From a checkpoint of a small transformer trained on Wikipedia.
Size: width 192, 3 heads of 64, MLP 768 tanh GELU.
Architecture: LayerNorm before each block, no biases in attention or MLP, attention and MLP in parallel.
Training: a variant of SOAP for these matrices, 3379 steps.
Each number is 128 + 32 x the weight over its row's rms, rounded and kept within 0 to 255. Layers, rows and columns count from 0. The size above them is the row's rms in percent of the matrix's.

# layer 4 MLP down (transposed), 768x192, rms 0.105, rows 568-667, columns 0-31
size [114  97 107  94 104  92 105  97 107  98 106  96 100  99 103 100 107 111  94 108 102  98  97 106  99 103 102 104 109 109 104 107 101 101  98 101 101 103  95 100 109 100  95 103 106 111 104 112 101 104 105  94 105 100 100 106 105 105  97  93  94  96 101  99 102  95  94 102 102 102 107 102 104 104  93 108  81 109 102 101  93  97  99 101 100  93 100 100 102 106 100  99 101  87 107  99 102 105 113 101]
[[111 191 177  96 144 131 110 160 109 137 137 116 164 165 126 104  91  84 105 110 106  59 161 139 117 163 113 112 154 151 142 154]
 [116  59  61 213 160 102  93 100 121 120 126 198  63 149 117 119 101  84 136 166 105 154 110  96 125 163 126  82 143 145 114  98]
 [105 110 145  95  69  91 107 125  63 148 160  91 167 146  70 127 143 114 141  88 176 157 103 122 158 171 163 119 163  90  74 133]
 [126 116 126 145 164 108 151 123  70 110 153 127 136  93  90 140  80 103 197 141 115 173 181  97 111 114 120 134  93 142 145 157]
 [ 98 161 174 100 102 138 113 127 121 139 133  77 167 132  76 102 122 152 145 140 185  91 156 101  96 135 128 135 123  98 207  49]
 [ 95 209 146 126 104  89 163 125 156 137 161 137 176 157 153 130 159  86 135 164 138  88 132 149 123 153 107 191 183 119  99 104]
 [127 186 113 194 144 196 175 175 149 101  35 115 131 129 126  77 103 171 104  98 117 145 137  91 104 113 133 123 131 155 120 136]
 [130 140 195  89 118 120 123 177 102 156 116 140 103 200 154 106 126 142 150 117 110 166 120 102 109 192 100 146 106  83 121  64]
 [130 130 174  80 179 131 118 133 132 172 111 105 130 111 144 174 140 113 125 167 149 125 159 140 133 103 156 106 154  83 181 144]
 [123  97  60 128 121 110 153 132 208 161  91 118 156 175 144  73 103  17 111 167 173 131  83 129 105 155 115 112 158 115 128 192]
 [101 146 176 137 122 172 109 176 136 102  31 160 126 198 112  86 165  80 111 126  94 145  99 133 189 125 152 138 115  69 110  82]
 [145 134 180 174 144 138 162 110 164 136  80 175 130  84  88 165 131 118 142 129  79 134 115 103 169 164 164  96  56 161 164 123]
 [152 212 135 180  85 137 153 105 143 114 120 138  51 153 116 138 148 125 197  95 111 123 163 145  86 148 145  76 104 143 162 197]
 [ 62  93 147 136  85 146 128 109 138  76  95 132 119 120 153 123 114 112  75 113 129 161 106  93 157  91 102 120 128 147  53 122]
 [194 141 193 105 159  51 200 102  96 134 180 123 100 133 125 123 110 103  90  95 124 148  97 139 191 119 168 150  88 153 130 160]
 [130 106 144  99 162 208  69  75 102  79 157 153 101 174 110 179 136 115 144 132 115 196 112 134 121 127 145 162 158 200 126 101]
 [ 86 142 146 168 105 146  76  55 121 134 145 126 148  88  75 144 175  99 153  94  67 149 111 143 126 180 116 132  89  64 146 160]
 [133 105 130 113 142 116 156 144  74 134 115 182 111 152 153 116 134 117 198 173 133 119  85 116 112 162 121 160 112 148  93 181]
 [160 102 159  85 114 123 137  98  97 120 126 146 171 155 126 140 147  86  90 107  87 160 134 142 128 114 138  93 190  77 122 124]
 [ 92  81 168  92 191 159  54 122 144 131 115 117 162 170 142 110 152 133  88  97 149 149 138 145 115 116  93 138 111 142 129 130]
 [118 123 114 158 166 107  97 155 133 137 195 156 124 157 184 171 113  99 135 116 136 104 155 140 152 125  97 152 102  89 155 109]
 [128 106 145 167  96 145 128  98  39  59 106 122 120 153 137 141 144 134 166 191  96 124 137 107 113  84 161 135  88 102 120  81]
 [172 156  86 138  81  50 143 105  78  96 125 147 156 164 155  55 105 113  82 141 134 106 142 132 119  70  95 195 120 137 101 167]
 [122 125 173 142  62 109 142  59 106 138  91  56 147 143 161 123 124 163 141 139 143 158 106 119 106 105 113  70 125 110 103 178]
 [145 139 136 114 110 170 185 133  75 136 106  94 163 104 169 144 172 111 154 127 139 126 140 130 169 145 128 155 102 191  98  65]
 [ 99 140  93 139 157 112 147 112 107 129 131 159  90 107  57 134  74 117 109 139 192 171 156 134 142 139 162 112 183  31 103 118]
 [ 92 123 144 144 108 115 128 177 120 135 121 147 115 139 170 107  88 125  47 122 140  55 138 193  45 159  94 123 169 118 133  60]
 [106 131 147 177 140  84 156 115 125  98 117 141 182 162 189 140 118 192 127 142 182  95 155  80 121  98 119 123 144 115 151  74]
 [102 166 121 202 114 123  89 127  68 155 140 114 104  82 114 161 115 128 132  61 183 133  89 137 144  97  79  87 138 132 112 129]
 [111 164  63 143 195 136 104 130 179 112  93 146 105 148 154 128 132 173 100 128 110 135 139 149 158 115 124 174 127  97  64 140]
 [ 63  78 151 115 145 155 130 155  72  69 142 113  97 126 102  94 134 145 170 116  92 141 162 147 115  95  92 138 153 181 132 120]
 [167 135 118 112 108  63 141 136 128 121 168  98  80 113 101 154 112 156 132 199 158 134 141 138 155 139 133 113 185 142 158 176]
 [ 71  96 139  97 139  78  78 119 147 161 139 103 169  83 120 135 101  84  79 160 136 147 134  57 128  93 145 133  89 131 130 143]
 [150 123 113  89 157  96 140 140 116 135 129 122 114 139 123  98 125  96 138 182 146  53 151 151 133 128 171 127 108 120 126 119]
 [151 117 187 140 136 168 157 102 115 126 159 124 117  49  91 138 163 159  75 118  86 109  63 152  65  52 145 145  88 182 171 134]
 [130  59 100 117  74 100 120 135 146 148 109 165 108 148 104 193 121 159 106 151 121  95 110 211 149 163 141  67 171 111 157 133]
 [150 158 101 113 118 136 117 125 160 162 138 107 141 144 154 121  99  87 121 145  92 122 160 151  79 168 149  26 133 107 115 133]
 [123  90  92 150 135 167  99 177 113 102  68  90 109 143 145 143 178 171 115 173 145  92 142 139  88 201 184  79 151 209 138 133]
 [183 172 152 102 124 170 127 146  81  98 140 170  77 110 183 113 104 174 183 131 127 107 141 128 101 139 118 148 152  97 124  47]
 [148 165 127 127  88 181 111 144 147  98 133 118 190 164  77 127 178 113 128 109 110 160 116 145  90 129 156 133  73 103  96 124]
 [140 200 143 127 103 164 193  82 158 214 142 105 145 171 179  82 131 179 123 115 107 163 127 126 164 124 108 153 145 115  61 186]
 [101 114  62 172 130 161 169 187 104  85 127 125 156 126 129 106 127 166 145 155 157  77 139 141  83  76 195 121 137 122  87 142]
 [100  82 135 161 137 163 150  82 102 136 135 146 147 155 115 145 156 130  86 165 133  67 135 155 104 183  94 100 117  66 138 125]
 [172 189 147  64 137 141  72 125 115 175  68 138 121 116 162 135 159 190 156 119 133  93  91 135 156 135  67 132 165  91 109 123]
 [131  86 117 133 201 130 140 156 173 117  94 132 161 138 155 157 112 149 154 128 121 133 145 132 131 105 145 160  80  90 115 179]
 [ 89  71 194 137 146 135 130  57 140 147 136  92 178 127 123 184 132 176 138 160 131 143 103 161 123 141 117 129  86 167 147 163]
 [156 164 104 166 127 130 108  84 123 102 130 197 146 115  61 107 144 115 130 107 167 128 130 124 122 189 117 106 186 140 100 145]
 [ 94  96 167  90  96 111 122 128 137 162 110 110 157 120  97 136 112 118 141  67 143 138  84 185 108 147 163 133 116 148 108 146]
 [111 153 184 190 127 116  63  96 153 140 179 133 122 152 164  83 124 109 149  99  92  68 121 139 167  66 116  93 114 188 114 139]
 [127 124 120 108 120  93  68 127 123  61 151 124 197  59  89 180 122 122 168 124 133  92 100 112 151 162 165 111 128 104  96 144]
 [113 169  88 144 150 123  98 112 124 190 164  78 118  67  68  98 131 162  70 157 112 109 139  96 131  95  67 121 109 105 112 121]
 [ 93 155 122 184 146 114 102  94 116  96 121 131 152 117 144  95 149  92 127 171 158 154  62 169 101 119 144 140 118 126 145 100]
 [ 99 103 138  99 142  80 117 132 104 103 147 121 115 138 106 205 113 158 126 124  67 136 170 150 183  55 133 170 167  68 118 140]
 [113 134 116 114 157 130 102 135 117 119 115 116 118 122 121 137 150 116  61  88 172 138 155 123 163 125  62 133 116 142 147 111]
 [136 143 140  81  97 194 117 178  96 177 155  80 179 133 102 114 122 102 110 112  96 134 141  92 159 122 133 192 156 189 157  66]
 [ 94 142 129 121 142 123 118 109 167 149 167 125 191 150 163 146 137 135 122 159 178 163 133  68  81 124 131 191 107  98  97  61]
 [128 146 137 130  84 111 125  83 111 228 118  98 104 119 159 120  61  72 109 122  99 115 127 120 145 116 173 140 116 159 148 199]
 [120 203 128  95 118  91 143 143 126 163 187 121  92 122  99 113 107 138 151 150 126  67  76 110 158 105 144 124 122 121  99 116]
 [158 121 125 160 106  98 137 130 154 172 107 129 128  97 168 140 184 154 138 149  99 148 118  57 121 108  89 137 182  81 137 101]
 [ 86 190 114  91 125 139 158 199 101 118 105 145 147 125 138 124 127 136 118 125 101 138 156 129  82 168 160  87 109 140 103 105]
 [ 85  94 143 117 104 175 119 149 104 158 101 111  95 144 106 142  96 118 191 154 107 163  85 164 131 122 167 154 141 176 100 129]
 [ 98  99 193 202 141 194 148 106 136 115  80 109 152 132 105 193 108 127 147  80  71  95 155 105 130 127 101 102 137 126 121 114]
 [138 114  81 100  32  87 162 150 113  28 108  88 110  35  97  98 188 101 155 154 126 149 162 118 109  88 135 165 105 100 164 126]
 [118 117 127  67  76 127 131 107 111 139  97 174 168 115 186 150 103 176  96 119 129 113  78  91 198 112  71 134 166 137 119 104]
 [ 60 143 140 116 133 149 161 103 198 141 133  88 160  98 146  99 129 138 114  77 118 171  95 141  91 147 171 120 105 158 130 104]
 [128 140  96 141  39 164 127 117 187 190  75 133  68 103 196  94 191  70 114 163 103 108 157 148 143  96 137 107 131 194  87 162]
 [125 116 124 168 124 126 127 123 129 195 140 104 157 133 121 107 118 148 108 135 155 145 162 133 139  92 140 112 166 143 151 117]
 [204 187 100 153 126  99 120 130 115  87  69  88  95 133 146 126 152  75 183 112 174 118 102 142 130 100 145  85 136  89 130 161]
 [108 133  86 101 157 186  81 118  65 120  83 134  87 171 163  86 152 100 108 157 124 186 115  40  70 192  90 145 118 109  77 115]
 [131 176 118  95 104 132 133 125 123  54 124 134 119 115  52 132 154 153 139  92  79  90 127 137 131 192 126 163 129 110  99 131]
 [145 144 164 127 108 126 222 141  96 129 174  52 171 188 105 107 119  84 129 136 134  67 151 158 163 108 121 114 141 128 133 155]
 [116 115 111 122 151 123 150 127 108 149 123 148 123  53 127  86 107 147 192 168  43 178 142  80 139  44 139 177 132 142 119 141]
 [133 119 123 157 157 171 116  76 102 108  99 140 146 135 125  71 162 128 134 129 165 115 165 135 119  44  58 149 100  96 104 123]
 [106 108 100 189  97 101 111 109 131 166 150 177 112 125  50  68 141  89 136 149 133 149 160  66 154 111 119  82 125 204 147  71]
 [154 139 129 130  57  84 140 118 177 145 160 113 113 143 163 121 135 112  66 163 130 113 105 140 101 183 100  94 110  62 116 141]
 [118 107  99  73  97  82 122 199 156 135 116  67 114 140  86  86 131  94  93  64 150 141 117 168 134 126 120 130  84 178 131 182]
 [112 100 159  85  69 107 126 167 152  81  95 123 117 142 139 130 147 150 126 153 110 150 161 140 140  98 137 115 103 100 109 161]
 [126 131  79 180 147  62 141 131 154 180 108 110 127 150  71 113 119 105  63 120 106 148 151 111 130 150  83 157 137 128  95 163]
 [ 77 133 146  97 133  79 150 196 194  96 142 114 125 103 120 119 106 159  75 121 131 141 120 150 110 142 113 139 107 149  98  85]
 [186 125  79  96 125 115 117 112 122  89 122 131 169 128 153 102 145  80 148 107 112 130 112  83 167 154 149 129 137 122 117  97]
 [138 101 144  46 183 113 152 157 156 126  97 134  78  94  95  95  94 151 141 152 135  80 181 139 160 172 104 203 179 199 101 113]
 [155  79 180  83  96 144 138 141 161 156 115 104 175 131 152  74 188 101 135  79 156 121 160  72  74  97  97  65 106 109 156 131]
 [130 144  93  96 117 143 104 153 149 123 136 103 100 131 206 107 138  89 104 109 130 110 105 170 127 121 109 103 140 151 104 182]
 [ 62 105 128  82 118 146 154 229 127 110  95 120 160 107 116 106 145 164 157  66 148 163 118 140 158 100 133 124  95 133 155 189]
 [114 131 148 149 165 132 121 180  83  70 142  98 160 116 103 101 174 122  97  95 114 129 112 146 112 158 161 193 134 100 136 177]
 [164 128  91  73 104 155 104 134 125  63 163 111 117 109  96  73 125 108  82 212 117 100 146 156 134  99 124 110 128 101 124  75]
 [132 121 142  86 144 114  37 124  79 123  98 157 184  85 127 163 132 112  95 101 144  99  98  80  90 102 169 128 163  80 129 137]
 [ 55 132 158  99  80  76 151  93  87 161 134 180 175 110 131 105 103 118 158 131 145 145 130 159 120 116 116 147 161  76 126 140]
 [144 152 160  75 127 156 103 180 118 100 105 129 164 109 166 177  89 109 134 152 129 109 112 129 158 137 125 154 126 128 104 163]
 [147 184 167 153 106 105 137 146 202 136 157  80 187 148  95 108 170 218 148 186 146 143  71 143  94 149  95 129 118 116 140 133]
 [109 101 128 179 149 115  96 125 117 151 135 142 123 100 155 189 137 142 108  96  51  97 125  88  66 136 187  78 145  89 121 151]
 [174 128 122 130 157 176 135 123 142  69 115 166 137  90  68  51 152 155 115 130 136 129 160 102 140 154 112 103 168 154 126 174]
 [130 102 103 168 192 126  85 137 141 120 102 176 156 167 100 151 164 128 174 171 132  68 119 160 200 139 116 156 147 125 143 137]
 [ 98  81 110 109 163 141  60 171 163 149  54 111  79 111 151 131 119  99 109  83 127 168 127 100 105  80 177 118 190  96  82 117]
 [144 160 174 169 135 102 107  83  89 126  81 112 148 138 172 177  71 108 152 102 149 159 188 173  83 107  66 116  88 133 125 153]
 [111 131 190  44 194 116 138  95 160 112 108 112 179  72 151 108 187  83 125  92 108 102 164 123  71 165 104 177 167 152  98 173]
 [ 98  84 109  65 141 133  65 114 139 111 117 116 115 167 144 145 119  93  93 176  76 168 144 149 141 129 145 123 105 117 136 159]
 [100 191 165 106 117 159 104 104 115 109 170 147 127 177 107 140 110 109 109  74  66 121 139 120  89 111 112 107  96 137  94 131]
 [166  69  96 143 117  78 117 179 135 136 183 156 121 152 119 147 170 131 151 178 166 123 108 145 181 186 172  95 140 147 134 107]
 [ 76 107 152  59 142 110 155  67 185 129 122 116 129 170 134 127 183 155 129  73 138 138 157 126  81  71 121 163 146 190 113 129]]
# layer 4 MLP up, 768x192, rms 0.121, rows 569-668, columns 0-31
size [101 102  82 107  84 103  99 104  97 100  88  95 104  98  97 103 102  93 114 103  94 105 113 100  95 102 107  99 110 107 106  94  93  96  91 103 103  95  96 122  96  86 101  83 103 121 111 106 107 113  93 119 106  98 110 106 100 101  99 100  93 109 101 108  96 111  92  92  85  99 109 103 100  97 103  88 111  98 101  75 104  91  98  96 103 111 105 100 101 107 103 102 100 108 109  99  94 101 101 103]
[[ 99 122 155 100 133 134 119 131  60 123 209 155 144 100 200 148 131 106 126  97 114 108 144  90  64 159 203 150 129 106 144  32]
 [ 86 138 112  98 118 151 116 129 144 107 136 145  92 158 119 141 127 105 163 107 157  95 143 131 117 120 144 191 137 147 119 121]
 [110 135 113 152 133  85  58 115  99  94 126 113 136 134  93 108 111 191  88 132 109  79  88  96 180 153  57 151 158  90 146  97]
 [121 132 132 115 151 183 136 137 125 146 122 137 167 148 122 176 165 101 123 153 104 146 156 141 118 118 136 104 133 118 133 146]
 [148  99 143 127 139 105  94  88  86 144 161 162  73  88 159 107  63 130 152  90 132 134 122 102 108 151  82 110 158 127 152 110]
 [138  98 125 144 106  56 126 144 148 138 104  96 101 140 120 136 105 127 160  74 170 110 120 147 107 215  98 124  92  95 142 141]
 [ 94 159 189 150 168 145 116 119 186 116 148 117 137 143 166 160 163 145 142 203 161  94 163 138 194 157  61 171  92 100  87  91]
 [159 140 142 128 187 118 125  84  79 100 124 124 116 102 117 131 114 138 123  44 104  96 154 117 135 124 106  72  78 154  83 119]
 [124  94 182 140  98 107  75 131 138 117  90  83  94 129  93 103 207 107 149  41 129  71 118 162 123 200 136  57  65 128 113 128]
 [ 94 129 211  95 155  98 103 143 163 135  96 131  83 130  86  30 178 127 125 100  93  91 114  62  93 146 136 136 117 142 141 107]
 [138 118 160 143 142 152 135  96 104 130 107 131 134  88 137 104 184 131 160 152 118 133 123 179 107  94 196  70 131 130 119 140]
 [118 135 143  84 150 185 153  71 154 153 103 125 143 102 153 157  80  99 176 130 137 145 138 160 157 145  77 154 103 160 136 127]
 [ 84 119 114  99 155 126 134 144 167  85 102 122 132  86 166 124 113 179 112 121 107  84 123 152 134 103 137  53 150 129 108 205]
 [125  75  81 187  41 137  79 110 104 117 109 153 158 145 126 166 100 145 108  97 166  89  95  73 136 162 101  72 126  94 120  99]
 [105  76 148  82  93 108 143 145 100 118 105 161  97 121 150  69 144 106 172 108 118  88 132  85 164 164 118 166 140 102 111 106]
 [139 128 163 147 103 155  92  97 106 102  50 185 124 123  75  96 125 152 170 114 100 146 149 119  95 109  83  75  56 106 117 118]
 [131 171 104 121 138 198 149 151 159 127 117 164 152 114 105 125 148 151 151 128 178 110 123 129 117 115 133 165 140 147 167 130]
 [177  72 132 137 168  88 220  80 154 127 134 144 105 113 134  95 183 150 165 136  98 137  92 113 173 179 131  79  81 137  81 101]
 [ 85 188 129  69 145 103 129  88 154  99  58 147  97 130  66 168 104 162 127 114  83 114 181 108 148  76  70 125  67 117 117 159]
 [126 131  68 190 131  89  82 159 154 169 123 153 129 158 172 172 121 147 178 125 103 123 138 125 149 156 136  92 136  85 124 147]
 [118  99  84 125 125  65 144 112 171 162  82 174 138 143 129 164  87 142 171 169 151 138 141 158 162 124 211 145 177 109  77 180]
 [140 108 124 142 135 139 113 205 137 182 187 102 111 131 127 111 143 126 146 158  59  41 119 135  95 133 146 110 116 129 125 114]
 [129  87  85  89 126 117 152 137 125 129 168 115  98  71 128 172 125 101 123 101 149 116 202 122 127  71  87 126 124 125 161 166]
 [143 117 119 130 186  73 176  96  91 158 102 171  87 114 153 147 169 140 145 138  70 139 109 152 107 113 140 178 175  97 154  86]
 [101 148 118 146 121 175 110 142 159 108 103 130 112 111  96 166  82 123  29 150 183  34  99 176 105  96  93 133  76 139  79  73]
 [ 57  94 130 142 130 155 115  91 150 113 103 182 112 119 131 148 139  45  89 147 107  80  99  93 158 177 137 149 148  92 115 100]
 [125 151 140 118 154  72 204 126  59 156 107 122 130 141  33 130 156 119 149 119  81 134 119 108 155  86 176 126 135  88 156  71]
 [170  76  90  95 152 131 163 143 148 147 172 130 115 123 159 125 119  85 215 157 133 112 126  99  88 127  81 190  90  80 170  97]
 [171 104 130 142 163 139 143 107 162 136 129 123 137 116  98 129 130 142 112  60 174 159  85  80 113 148 131 121 139 120 126  95]
 [ 84 114 106 154 134 110 167 116 121 115  95 146 122 111  82 107 131 150 125 173 133 150 135  78 170 177 170  81 109 173 171 136]
 [140  91  99 165 114  81 162 125  34 157 138 133 153 172 180 112 138  58 114 131 100 171  74 102 109  95 180 124 186 107 137 119]
 [106 143 164 123 166 134 143 120 140 182 111 124 104 160 125 136 133 149 175  85 184 137 136  80  87 205 172 118 103 109  99  86]
 [ 44 169 118 101 188 167 171 108 156 122 122 143 146 135 109  95 183  96 134 172 110 101 105 114 114  87  63 139 107 131  76 128]
 [104  55  97 122 137 130 158 131 143 141 127 136 107 134 101 171 104 133 120 134 124 154 197  77 142 116 137 137 158 170 145 106]
 [124 132 153 140 134 131 141  82 148 110 104 144 119 179 161 168  64  99 147 177  54 104 170 113 121 154  99 170  72 139  89 141]
 [ 78  89 131 126 129 129 100 104 136 111  56 120 103 128 121 128 169 118 159  93 126  83 186  98 126 161  73 148 144  99 159  92]
 [135 136 125 136 183 122 174 146  48 124 161 167 157 101 139  61 131 158 166 128  85 140  79 164 102  71  75 109 124 172 160 125]
 [132 137 135 130 191  96 129 137 105 124  98 158 130 104 164 116 143 101 165 177 112  80  93 123 129  52  75 148 109  67 141  86]
 [142 121 109 121 139 134 121 135  66 143  83  95  19 123 152 141 143 144 129 113 121 102 118 114 204 115  94 127 144 126 127  82]
 [140 119  63 158 161 154 159  37 123 187 143 125 190  85 144  87  99 127 130 130 116 205 132 106 153  96 138 128 143 148 115  96]
 [ 94 131 149 150 130 158 100 114 198 127  95 106 158  99 172 134 113  89 121 110 150 167  83  98 144 109 127 190 129 161 114  61]
 [148 127 194 119 107  77 108  84 158 134  47 147 113 133 186  96 151 190 130 149 138 170 144  94 176 102 126 136 134 173 126  90]
 [126 111 102 119 183 106  72 171 138 156 130  92 148 131  55 120 147 149 176 194  63 120  72 126 150 108 142 110 132 107 122  59]
 [138 170 129 149 123 110 188 121 130 171 123 158 147 134 196 139 148 158 133 151 139 147 116 124 174  99 175 109 152  83 232 171]
 [173 119 119 102 129 144 155 103 127 162 100 143 147 152 173 196 116  91 142 128 183 125 165  87 102 153 185 179 146 126 149 153]
 [145 100 111 134 131 135 134 168 106  84 118 146 153 103 134 165 167 104 128  83 190 138 152 111  62  93 103 133 251  86 151 148]
 [116 168  92 130 125 123 181 141 144 102  81 110 130  69 147 111 142  95 113 101 138 106 133 197 156 106 141  67 129  84 177 121]
 [181 153 126 119 130 106 159 111 131 128 160 184 130 150 156 154  99 147 145 147 163  86 149 141  84 161 137 154 125  66 109 121]
 [ 86  83 190  97 124 146 130  90  92 109 154  99 143 112  74 129 153 174 130 140  88  89 153 116 138 128 109 188 130 133 175 129]
 [179 175  70 169 126 102  98 108 150  98  83 167  99 120 163 132  67 115 131 154 120 162  74 126 193 153 109 119 128 159 150 105]
 [ 97 132 114 143 111  93 158 143  98 185 140 165 132 116 170 170 129 123 132 112 133  69  76 136 132 178 120 148 189 170 121 111]
 [128 137  95 158  92  86  50 130  62 140 147 200 125 181 175 151 107 178 101 152 170 120 134 112 149 119 118 170 196 122 106 109]
 [194  92  94 156 134 117 143 168  93 125 135 134 169 205 157 199 118 132 106  85 187  97  65 110 148  95  68 117  71 114 126 106]
 [144  68  78 124 173  72 169 152 117 176 149  60  71 159 120 122 134 177 102 172 133 121 142 151 124 103  94 159 173  93 117 101]
 [125  45 160 129 168 138 157 115 157 122  67  92  92 116 100 122 154 151 123 131 166 131 141 130 108 154 114  62 112 165 110 156]
 [181 110 100 198  67 125 216 138 111 125 158 143 119 157 148 106 146 104 181 144 142 110 145 104 127 221 122  85 149 113 121 101]
 [ 65 120 171 124 137 165 124 138 133 170 147 150 101 161 134 117  98 127  79 124  45  94  98 129 131 159  79 124 101 172 102 108]
 [ 68 149 139  83  91 142 111 148 178 120 135 126 219 167 137 175 146  98 116 124 107 106  45 136  94 124 139 115 142  83  91  91]
 [120 126 107 165 135 156 102 126 107  99 138 133 116 204  52 152  95 133 122 204 122  98  86 177 130 130 130  93  72 157 183  42]
 [ 68 146  32 138 170 185 154  48 160 135 129  69 166  59 111 144 165 100 103  84 141 161 144 129 135  81 105 144 142 138  98  80]
 [122 109 152  88 122 116 100 172  83  97 105 102  53 114 109  90  94 139 113 150 160 131  67 145 124 108 181 123 191 132 123 154]
 [ 83  63 131 148 134 132 153 143 147 183 159  64 133 137 104 176 156 156 135 123 105  48  92 145 112  98 137  73 130 154 109  83]
 [100 115  90 162 144 162 128 143 189 140 119  96  96  79  72 126 173 126  73 172  88 113 113 115  52 114  93  77 148 166 174 130]
 [127 124 181 125  77 117 206 104 131 172  91 100 165 131  80 127 140  80 160 120 125 159 127 156 193 133 123 172 124 155 111 156]
 [187 126 135 137 129  99 152 145  61 119  89 114 131 101 149 143  56 178 127 110  88 134 128 106 141 127 158 109 141 139 113 196]
 [172  99 110 174 109 169 134 178  70 185 157 104 146 156 135 138 139  88 151 149 136 119 156 151  98 115 118 129 110 123 167  73]
 [126 136 147  95 174 177 172 104 153  68 163 128 120 208 131 161  81  76 155 163  97 119 152 130 116  99  86 115 134  78 129  89]
 [127  93 127 174 174  90 135 106 158 167 168 123 122 132 119 104  47 173 213 116 150 119 108 153 204 151 130 142 151 146 113 152]
 [149 111 133 151 186  71  63 156 193 157 122 125 126 112 132 121 102  72 124 158 134 136 146 141 129 135 116 129 171 130 149 107]
 [138  76 138 129 225 164 151 163  96 125 182 118 119  34 133  80  57  64 160 122 123 158 166 163 135 106 186 123 130 129 117  70]
 [104 127 127  95 153 139  80  90  64 107  79 135 147  81 163  91 109  96 170 118 100 165  82 143  90 145  72 153 161 105 130 135]
 [214 107 174  67 143 151 129  98 112 134 102 163 140 157 172 128 147 108 122 104 184 186  95 182 173 179 148 112 118 161 133 101]
 [146 123 130 169 172 122 169 161 108 221 128  80 166 104 149 159 154 102 115 134  98  76 186 194 157 114  48 116  97 124 122 154]
 [119 128  82 155  64 160  91  83  72 119  95 173 106 150 122 134 121 176  92 159 108  87 114 110 104 132 181 135 148 139 115  81]
 [140 127 169 116 129 173 103 120 135 150 116 130  65 143  54 160 134 102 139 133 109 105  83 181 200 141 157 115 128 172 152  74]
 [ 87 169  64  84 188 113 143 115 138 110 189 109 150 136 146 104 118 148 142 137 191 119  88 100 172 106 145 144 132 119 242 134]
 [171  96 157 123 155 206 120 112 119 175  72 210  69 102 131 131 165 101 136 131 106 186 125 120 156 143 102 132 145 127 118 100]
 [138 135 137 103 167 107 148 152 147 123 137  79 126 207 131 133 156 113 197  94  79 136 104 127  54 108 147 147  79 123 144 111]
 [132  75 118 137  99 102 186 109 137  80  89 129 115 179  88 148 159 120 139 129 190 111 162 138 154 121 128 153  67 174 160 123]
 [149 101  93  81 126 120 224 124 152 176 127 146 175 173 133 105 121  94 139  92 152  91 131 118 171 132 118 132 141 207 146 181]
 [123  96 143 137 126 135 168 105  68 164 201 114 155 134 101 154  93 163  96  87  77 122 130 141 209 182 144 185 126 125 194 165]
 [ 85 165 111 102  65 128 113  80 136 129 140  98 113 170 114 121 146 110 131 186 139 127 145 136 105 158 166 174 126 107 120  88]
 [190 106 107 146 212 101 164 143 184 169 139  80 148 120 150 135 146 123 104 106 151 115 126 165 146 143 110 104 200  99  83 120]
 [148 153  90 192 107 122 159 129  78 139 111  81 132 150 113  98  87 160 137 150 129 120 119  88  97 125 144 154 105 126  81 108]
 [138 109 115 150  78  96 195 114  86 180  86 107 141  99 129 151 122  91 139 143 116 164 105  89 168 131 169  86 103 106 105 117]
 [152 150 142 102 169  84  99 150 107 127 133  88 135  90 144  89 156 159 157 148 125 153  96 113 150 176 169 122 147 139 122 125]
 [122 179 133 101  70 170 123 129 125 108 115 119  94  96  83 186 102 107 128  75 127 136 153 135 101 113 180 103  80 120 183  72]
 [ 71  91  46 157 132 140 153 107 153 171  86 129 104 139 142 163 155 213 121 136 198 129  96 170 160 146 176  98  75 125 150  34]
 [155 160 126 180 138 155 137 185  69 164 155 114 103 119  80  83 122 165 121 129 108  72 109  56 159 110 102 140 130 135  58 114]
 [113 104 207 151 134 134 152 140  80 109 121 156 146 129 127 139 112 182 122  96  78  86 171 166 173 146 139 126 175  98 104 143]
 [127 130 164 135 140 109 120  52 176 137 150 186  79 120 134 110 116 162 116 103 173  68 144 132 164 188 115 123 116 140 150 166]
 [ 63 142 129  98 136  93 136 108  75 128 131 103 119 140  88  96 142  63 190 107 108 132 161 122 121 187 154 116 104 163 180  87]
 [187  62 131 159 131 189 152 135 120 113 173 124 183 108 150 146 109 141 154 180 117 159 145 119 137 140  88  97  86 207 126  84]
 [121 111 118 182 117 121  85 108 146  90 104  63 126  52 159  79 139  54 112 158 136 152  79 141  80  73 145 117 121 147 126 125]
 [102 110 109 135 124 130 179 131 102 131  90 136 137 134 116 147 124 119 124 104 147 131 140 123 131 145 202 155 141  44 161  94]
 [ 92 134 160 121 139  93 126  93 119  99 126 126  98 106 138 168 113  70 141 134 115 114 142 123 181 119  78 122 135  72 127 122]
 [121  67  86 113 152 151 115 125 128 100 173 147  48 129 155 155  91 132 152 130 122 161 116 147 154 118 103 119 131 152 183 150]
 [202 148 136 146 162 162 131 170 108 159 163 189 117 180  98 151 120 150 137 132 134 140 120  72 117 149 190 143 179 211 132 101]
 [116  73  63 169 122  56 160 110 123 161 196 101 160 139 180 131 164 146 110  75 176 120 151 121 127  97 130  75 138  54 128 131]
 [117  77 148 118 104 137 172 127 120 106 100 145  90 121 156 161  92 193 102 127 137  54 176 157 157 152 131 125 128 138 140 123]]